config.toml
d_model = 128
n_head = 2
norm_place = "pre"
norm_eps = 1e-05
rope_base = 4950.0
attn_scale = 0.125
bias = "qkv"
parallel_block = false
init = "normal"
init_std_up = 0.0504
init_out_by_depth = true
beta1 = 0.9
beta2 = 0.95
Each number is 50 + 15 x the weight over its row's rms, rounded and kept within 0 to 99. Layers, rows and columns count from 0. The size before them is the row's rms in percent of the matrix's.

# layer 2 attention key, 64x128, rms 0.122, rows 0-50, columns 64-127
112:11 31 46 78 57 58 31 42 60 33 42 77 52 45 77 40 61 49 51 77 34 57 41 62 68 49 39 41 52 49 45 71 66 37 50 25 43 53 44 22 54 37 49 52 46 54 53 70 45 55 52 47 64 62 58 66 53 59 84 67 63 33 33 49
111:47 48 60 39 50 59 80 07 44 50 43 47 09 72 56 31 65 66 47 84 42 89 30 33 56 47 55 68 35 50 38 57 52 57 35 28 48 48 34 29 76 47 75 47 58 62 66 59 48 47 35 36 42 32 52 62 43 69 50 48 50 29 39 54
100:34 54 36 52 43 74 70 58 71 38 92 53 23 36 34 52 64 59 44 49 23 51 18 34 67 64 44 56 39 81 42 43 46 73 53 41 39 61 39 30 51 41 42 43 50 69 47 71 47 36 55 70 72 55 58 58 46 50 49 60 39 32 64 54
116:15 28 52 58 41 53 40 27 76 73 86 75 68 08 59 51 54 34 48 50 58 34 60 42 56 65 44 50 55 60 52 42 52 33 54 57 62 66 41 59 27 40 40 55 46 61 48 75 16 54 50 55 78 57 51 57 53 30 77 70 62 49 52 43
104:45 37 50 70 37 32 54 36 78 66 64 57 68 23 57 54 35 26 34 13 37 41 41 40 42 48 22 56 77 60 72 51 43 12 59 54 31 61 55 54 19 37 08 58 64 57 52 62 43 45 40 57 43 52 40 51 67 44 60 41 52 67 27 43
099:64 65 53 38 66 28 68 34 42 36 42 23 30 67 59 58 48 43 52 50 55 31 45 33 45 54 53 62 55 52 47 46 45 48 54 55 69 50 38 43 53 24 51 29 75 51 61 42 44 65 22 62 36 33 40 40 71 44 42 44 46 28 62 72
107:58 51 27 49 56 69 58 49 16 29 24 78 42 73 59 51 70 44 45 61 48 54 64 65 44 53 60 52 39 43 54 45 40 58 67 48 33 38 53 50 58 70 56 45 37 33 78 55 69 40 53 56 52 28 50 48 21 96 48 23 56 66 64 44
092:49 46 57 66 49 23 51 50 81 67 80 69 41 25 77 36 68 32 51 57 38 46 34 47 34 54 34 63 59 51 61 65 31 33 51 46 76 42 28 48 12 63 31 54 59 61 41 61 26 59 19 70 62 70 53 42 67 60 39 47 54 44 33 35
082:46 62 52 27 49 66 45 69 52 52 65 61 65 32 67 54 73 72 43 54 69 33 71 53 77 59 60 54 50 46 45 57 66 37 37 42 40 44 59 81 54 60 75 75 37 34 48 33 72 52 67 43 40 65 55 48 41 57 34 61 59 69 41 41
111:53 59 41 56 52 77 68 57 63 64 68 47 51 43 28 64 57 53 50 38 29 56 41 66 40 33 33 20 33 39 39 34 85 47 47 57 09 38 73 58 58 53 38 59 14 48 54 32 48 33 75 34 52 43 52 56 32 45 45 45 42 37 42 54
100:34 42 51 64 77 47 68 44 54 57 55 42 34 49 42 34 43 59 37 42 64 68 19 37 54 56 28 50 46 41 43 32 70 44 52 43 37 25 44 43 61 39 63 92 59 22 61 57 53 76 60 45 59 52 75 47 65 41 38 21 44 41 60 48
107:67 50 30 42 84 47 44 52 08 26 35 47 46 82 56 32 41 57 38 60 41 39 56 60 60 55 57 43 33 56 71 46 45 89 71 54 43 42 78 60 69 56 53 49 56 43 72 80 61 53 57 53 58 53 55 42 38 44 80 20 61 44 81 60
110:25 29 40 68 53 49 45 62 67 73 66 39 57 30 47 59 58 27 36 46 51 46 52 22 48 52 14 30 48 54 70 71 34 51 45 56 42 53 43 74 58 42 41 87 50 63 42 75 30 50 75 57 54 68 54 43 55 16 62 24 39 48 37 48
115:58 62 49 77 33 31 78 20 58 65 58 60 43 54 42 52 41 44 29 58 47 68 44 39 25 32 53 54 61 50 63 70 43 30 72 39 23 65 26 58 26 54 39 40 37 34 63 41 65 47 23 47 61 56 68 61 41 50 54 45 37 65 27 35
121:62 55 46 30 54 60 43 71 38 50 59 24 34 30 25 58 36 52 59 37 40 58 34 61 65 55 36 70 65 46 52 34 48 49 27 38 45 24 67 59 38 79 66 85 41 40 08 29 58 60 39 53 43 44 47 35 67 32 55 54 53 47 51 36
103:70 36 64 46 48 41 35 62 50 27 42 42 48 74 52 34 53 16 39 53 66 55 41 63 55 48 59 40 34 86 50 42 48 56 49 36 44 65 46 63 41 39 69 33 59 19 51 56 59 56 68 28 57 35 50 48 61 24 48 26 53 34 57 66
102:51 49 35 31 30 16 90 56 43 68 58 57 57 50 49 39 56 34 32 70 52 57 63 23 61 25 46 31 65 49 53 50 27 42 33 49 55 47 47 43 30 65 25 74 32 82 73 52 32 76 73 70 64 75 27 44 66 43 52 40 26 39 45 24
114:47 36 27 53 69 57 43 59 36 44 54 48 56 45 59 49 36 58 63 49 59 39 46 56 73 73 39 39 34 34 26 44 54 62 40 23 26 40 56 63 75 49 78 65 65 49 35 39 73 68 84 57 04 35 50 31 73 33 39 50 50 64 42 42
068:55 38 34 38 43 41 72 47 28 53 37 48 28 33 27 56 70 47 29 43 50 49 57 41 33 15 42 39 45 55 58 67 43 58 48 56 24 44 40 58 51 42 40 57 17 38 49 54 62 23 49 67 64 54 45 55 45 44 53 46 48 24 47 47
095:71 49 58 53 47 69 53 63 61 47 59 37 43 33 45 58 41 19 64 52 35 57 84 47 32 30 58 45 56 58 82 59 35 68 29 59 68 66 55 19 30 68 46 55 23 84 10 41 64 49 56 25 49 44 28 55 48 30 61 65 50 51 33 33
129:47 51 61 40 48 67 73 46 62 47 59 37 63 35 54 42 52 53 27 55 62 45 53 43 74 70 48 36 35 58 62 46 55 49 51 43 45 39 45 67 60 36 57 58 40 36 48 63 64 35 67 77 41 71 57 50 68 24 49 71 39 60 56 41
095:22 49 23 33 40 68 75 52 41 41 53 23 59 49 37 33 49 49 58 54 56 44 51 75 65 56 37 53 31 41 49 37 37 48 49 31 48 46 78 65 62 57 72 62 24 61 39 55 59 63 44 66 39 52 53 66 52 44 36 38 56 51 85 40
087:51 34 45 33 47 32 47 76 66 43 30 42 61 40 48 45 62 18 35 40 39 36 77 41 63 19 67 26 81 64 28 69 70 55 71 50 34 24 73 52 44 30 30 48 55 55 56 47 64 40 73 50 32 49 43 41 50 39 68 69 44 73 55 49
106:26 39 52 49 60 45 48 62 47 62 54 30 42 49 42 30 45 38 62 44 34 73 44 56 64 35 28 41 56 34 75 48 40 58 46 80 36 66 46 73 38 75 53 78 28 49 46 43 51 54 40 58 32 40 55 55 59 61 54 73 59 30 33 14
086:38 73 58 60 34 63 12 57 41 40 43 55 60 26 51 58 53 52 40 62 46 46 68 50 59 42 41 68 65 28 43 70 30 46 66 77 53 62 57 41 69 50 42 34 56 64 71 25 64 48 17 42 28 53 55 51 46 69 51 61 32 64 44 41
096:16 41 71 51 42 63 10 60 43 44 48 38 20 47 46 53 45 36 56 21 39 50 57 77 32 43 38 49 70 58 58 48 55 60 51 65 37 55 26 45 31 33 71 71 60 70 32 44 25 45 57 19 68 62 59 42 24 50 34 43 66 60 47 45
108:62 71 35 50 67 51 30 60 43 37 66 59 88 37 50 79 33 35 62 57 39 57 55 49 92 48 63 58 53 44 28 37 42 54 31 52 33 63 82 40 43 50 61 48 29 69 56 40 71 39 45 62 14 61 36 37 59 39 57 53 48 58 32 47
110:57 37 52 26 50 45 60 33 54 70 53 46 79 74 44 45 65 70 43 56 83 34 64 37 58 33 53 24 41 71 65 53 42 49 73 46 47 54 69 76 53 43 53 29 51 42 66 59 61 53 64 62 33 44 48 62 57 44 52 67 59 65 31 53
095:66 54 68 56 36 60 35 52 21 41 61 40 33 51 79 64 56 53 43 42 21 50 35 49 50 58 39 63 43 38 52 50 80 56 40 46 50 23 46 62 54 49 77 75 77 40 19 58 27 61 46 30 69 47 43 36 42 46 53 32 67 49 72 62
096:34 58 18 67 63 57 33 57 36 40 32 64 49 62 47 48 43 61 59 55 62 55 31 62 61 39 56 70 38 36 35 31 70 46 63 60 13 51 54 48 65 37 55 39 83 51 70 27 51 41 44 33 50 43 59 69 60 85 43 33 72 40 40 48
115:47 57 47 53 61 68 46 34 65 62 50 67 78 58 65 60 42 60 48 68 32 47 41 28 63 63 42 57 49 37 39 47 41 51 53 57 44 45 55 62 74 61 48 31 64 55 80 64 48 66 33 42 31 42 46 44 43 56 38 52 43 79 52 79
102:37 30 63 54 61 60 66 31 58 61 46 59 45 49 56 24 33 51 47 40 56 69 47 50 33 51 31 39 47 53 77 80 27 25 48 53 41 39 29 23 58 67 50 57 59 43 36 56 47 56 27 82 42 58 66 65 62 68 49 46 35 45 58 43
115:61 60 70 52 47 44 35 47 23 64 23 48 60 53 61 51 15 43 75 59 57 40 66 49 32 46 66 46 84 28 50 34 68 11 62 66 71 53 58 53 43 53 56 43 77 36 49 44 46 70 62 28 28 49 25 47 70 50 55 73 42 67 45 68
095:24 52 53 75 23 33 29 24 35 40 42 68 58 47 69 47 54 40 42 77 68 59 61 54 35 75 56 48 65 56 60 56 59 15 49 37 59 52 34 52 45 42 57 42 69 67 46 65 37 67 67 34 71 54 36 56 81 46 64 62 51 60 50 66
087:35 25 61 66 33 25 65 28 48 52 49 63 68 60 55 38 54 35 40 59 43 60 23 35 44 45 47 31 46 38 57 68 67 13 36 32 51 34 33 55 34 65 52 62 64 33 40 60 41 57 53 49 58 48 38 47 51 37 67 40 39 46 28 38
095:63 55 64 34 33 33 52 40 50 55 50 40 62 56 77 19 47 56 82 56 50 25 51 43 28 38 70 55 76 47 31 69 46 47 57 52 99 38 58 45 57 53 31 46 71 47 49 29 42 48 37 59 48 60 27 32 47 28 42 67 55 39 68 59
082:55 59 65 30 48 68 37 81 25 56 65 30 72 58 60 42 47 60 37 47 49 39 80 41 62 58 57 58 46 47 62 44 46 59 64 64 49 82 76 81 56 44 56 49 57 34 55 32 71 57 52 73 45 42 26 27 62 43 40 65 53 54 65 43
103:41 73 64 64 57 59 24 54 38 48 05 38 65 51 53 93 31 46 53 43 65 50 49 68 54 55 44 32 58 34 60 52 47 36 47 44 26 39 56 45 66 42 47 49 54 47 42 25 68 62 64 32 31 31 36 33 72 62 49 67 36 68 31 66
091:58 52 41 52 79 44 66 70 51 61 39 28 40 38 31 68 56 55 46 28 24 81 43 45 60 52 33 36 56 55 69 34 13 37 68 55 08 33 66 43 52 53 69 47 39 46 46 35 55 49 56 62 56 55 48 45 50 23 84 38 36 43 32 50
105:53 72 44 56 59 63 56 51 29 54 48 38 45 53 75 36 19 77 66 49 35 40 48 62 60 59 62 69 73 31 46 39 63 71 58 49 28 65 57 42 62 18 53 56 61 50 56 41 61 46 53 60 45 47 40 54 60 35 56 72 61 65 53 58
098:78 52 59 58 54 69 51 14 71 41 38 72 43 53 72 48 78 32 62 76 72 58 53 64 32 39 71 49 65 64 34 40 47 66 53 52 40 90 49 24 39 63 50 25 49 49 30 90 57 56 49 50 38 20 56 60 37 61 52 35 51 54 57 34
117:68 46 57 48 41 63 26 52 36 47 32 28 77 59 62 46 42 64 56 41 53 57 65 78 54 32 46 11 59 34 29 58 28 70 62 67 32 56 63 46 75 42 59 51 47 43 29 12 60 60 42 34 40 36 37 47 39 47 39 66 32 59 23 62
079:29 64 70 41 62 34 37 42 54 48 47 70 56 50 34 69 75 59 52 58 50 60 38 55 31 47 38 53 50 31 48 61 75 39 23 52 72 33 56 44 38 57 32 55 34 47 71 23 41 50 21 57 65 50 45 41 65 57 26 41 57 47 45 67
090:43 52 28 32 59 57 70 43 52 44 59 33 65 31 29 58 57 68 59 38 42 27 56 40 57 71 51 51 41 44 50 35 78 41 32 36 42 29 60 38 75 30 51 61 54 49 45 57 59 59 83 43 19 45 55 35 46 46 54 46 48 65 64 44
084:41 68 39 32 70 65 49 67 27 75 35 28 65 68 41 54 08 53 66 71 64 68 35 41 67 37 68 64 41 42 44 38 38 67 45 61 55 62 49 47 67 58 78 53 52 64 53 39 53 43 76 56 58 68 31 60 56 36 40 46 44 57 39 70
088:56 56 87 38 54 28 91 32 55 41 61 50 25 74 42 42 38 57 29 51 47 54 31 20 30 63 68 35 40 55 56 58 59 48 56 64 59 52 32 49 52 40 34 21 48 33 50 52 45 25 58 36 51 25 35 33 66 41 51 46 35 28 68 84
066:35 62 26 27 49 46 47 52 44 60 54 50 78 24 46 49 52 67 73 53 78 60 72 48 51 68 62 58 49 34 18 53 66 26 36 47 67 35 65 52 60 59 40 78 56 45 58 46 56 63 43 44 43 67 51 37 71 46 39 53 57 52 37 36
080:37 29 58 54 73 54 52 47 52 34 59 56 39 42 22 66 40 50 49 49 35 34 36 27 82 54 52 43 46 69 89 42 35 80 51 59 43 63 43 56 62 40 75 46 19 62 36 86 25 36 50 57 37 56 36 41 59 32 77 41 50 35 70 48
114:52 63 42 67 85 64 37 50 66 57 20 60 54 63 70 76 39 75 42 64 35 60 48 52 42 51 85 71 75 69 40 63 50 41 49 37 48 54 33 04 59 38 69 54 79 58 50 49 65 58 75 59 52 53 42 55 12 53 55 62 65 68 30 51
052:41 64 63 52 59 36 18 59 17 40 49 47 58 26 30 50 46 60 54 38 36 64 62 43 51 46 44 71 67 36 45 63 71 45 44 50 58 40 37 56 61 73 40 50 47 71 25 51 40 59 35 67 49 74 34 29 43 39 68 50 45 77 21 57
106:13 56 10 29 43 53 61 50 28 39 46 39 61 35 32 47 65 63 42 53 49 47 43 73 74 54 41 61 40 46 55 36 27 40 60 50 48 62 54 82 47 63 37 39 49 60 53 52 52 54 36 39 27 40 33 57 72 64 60 47 46 56 49 29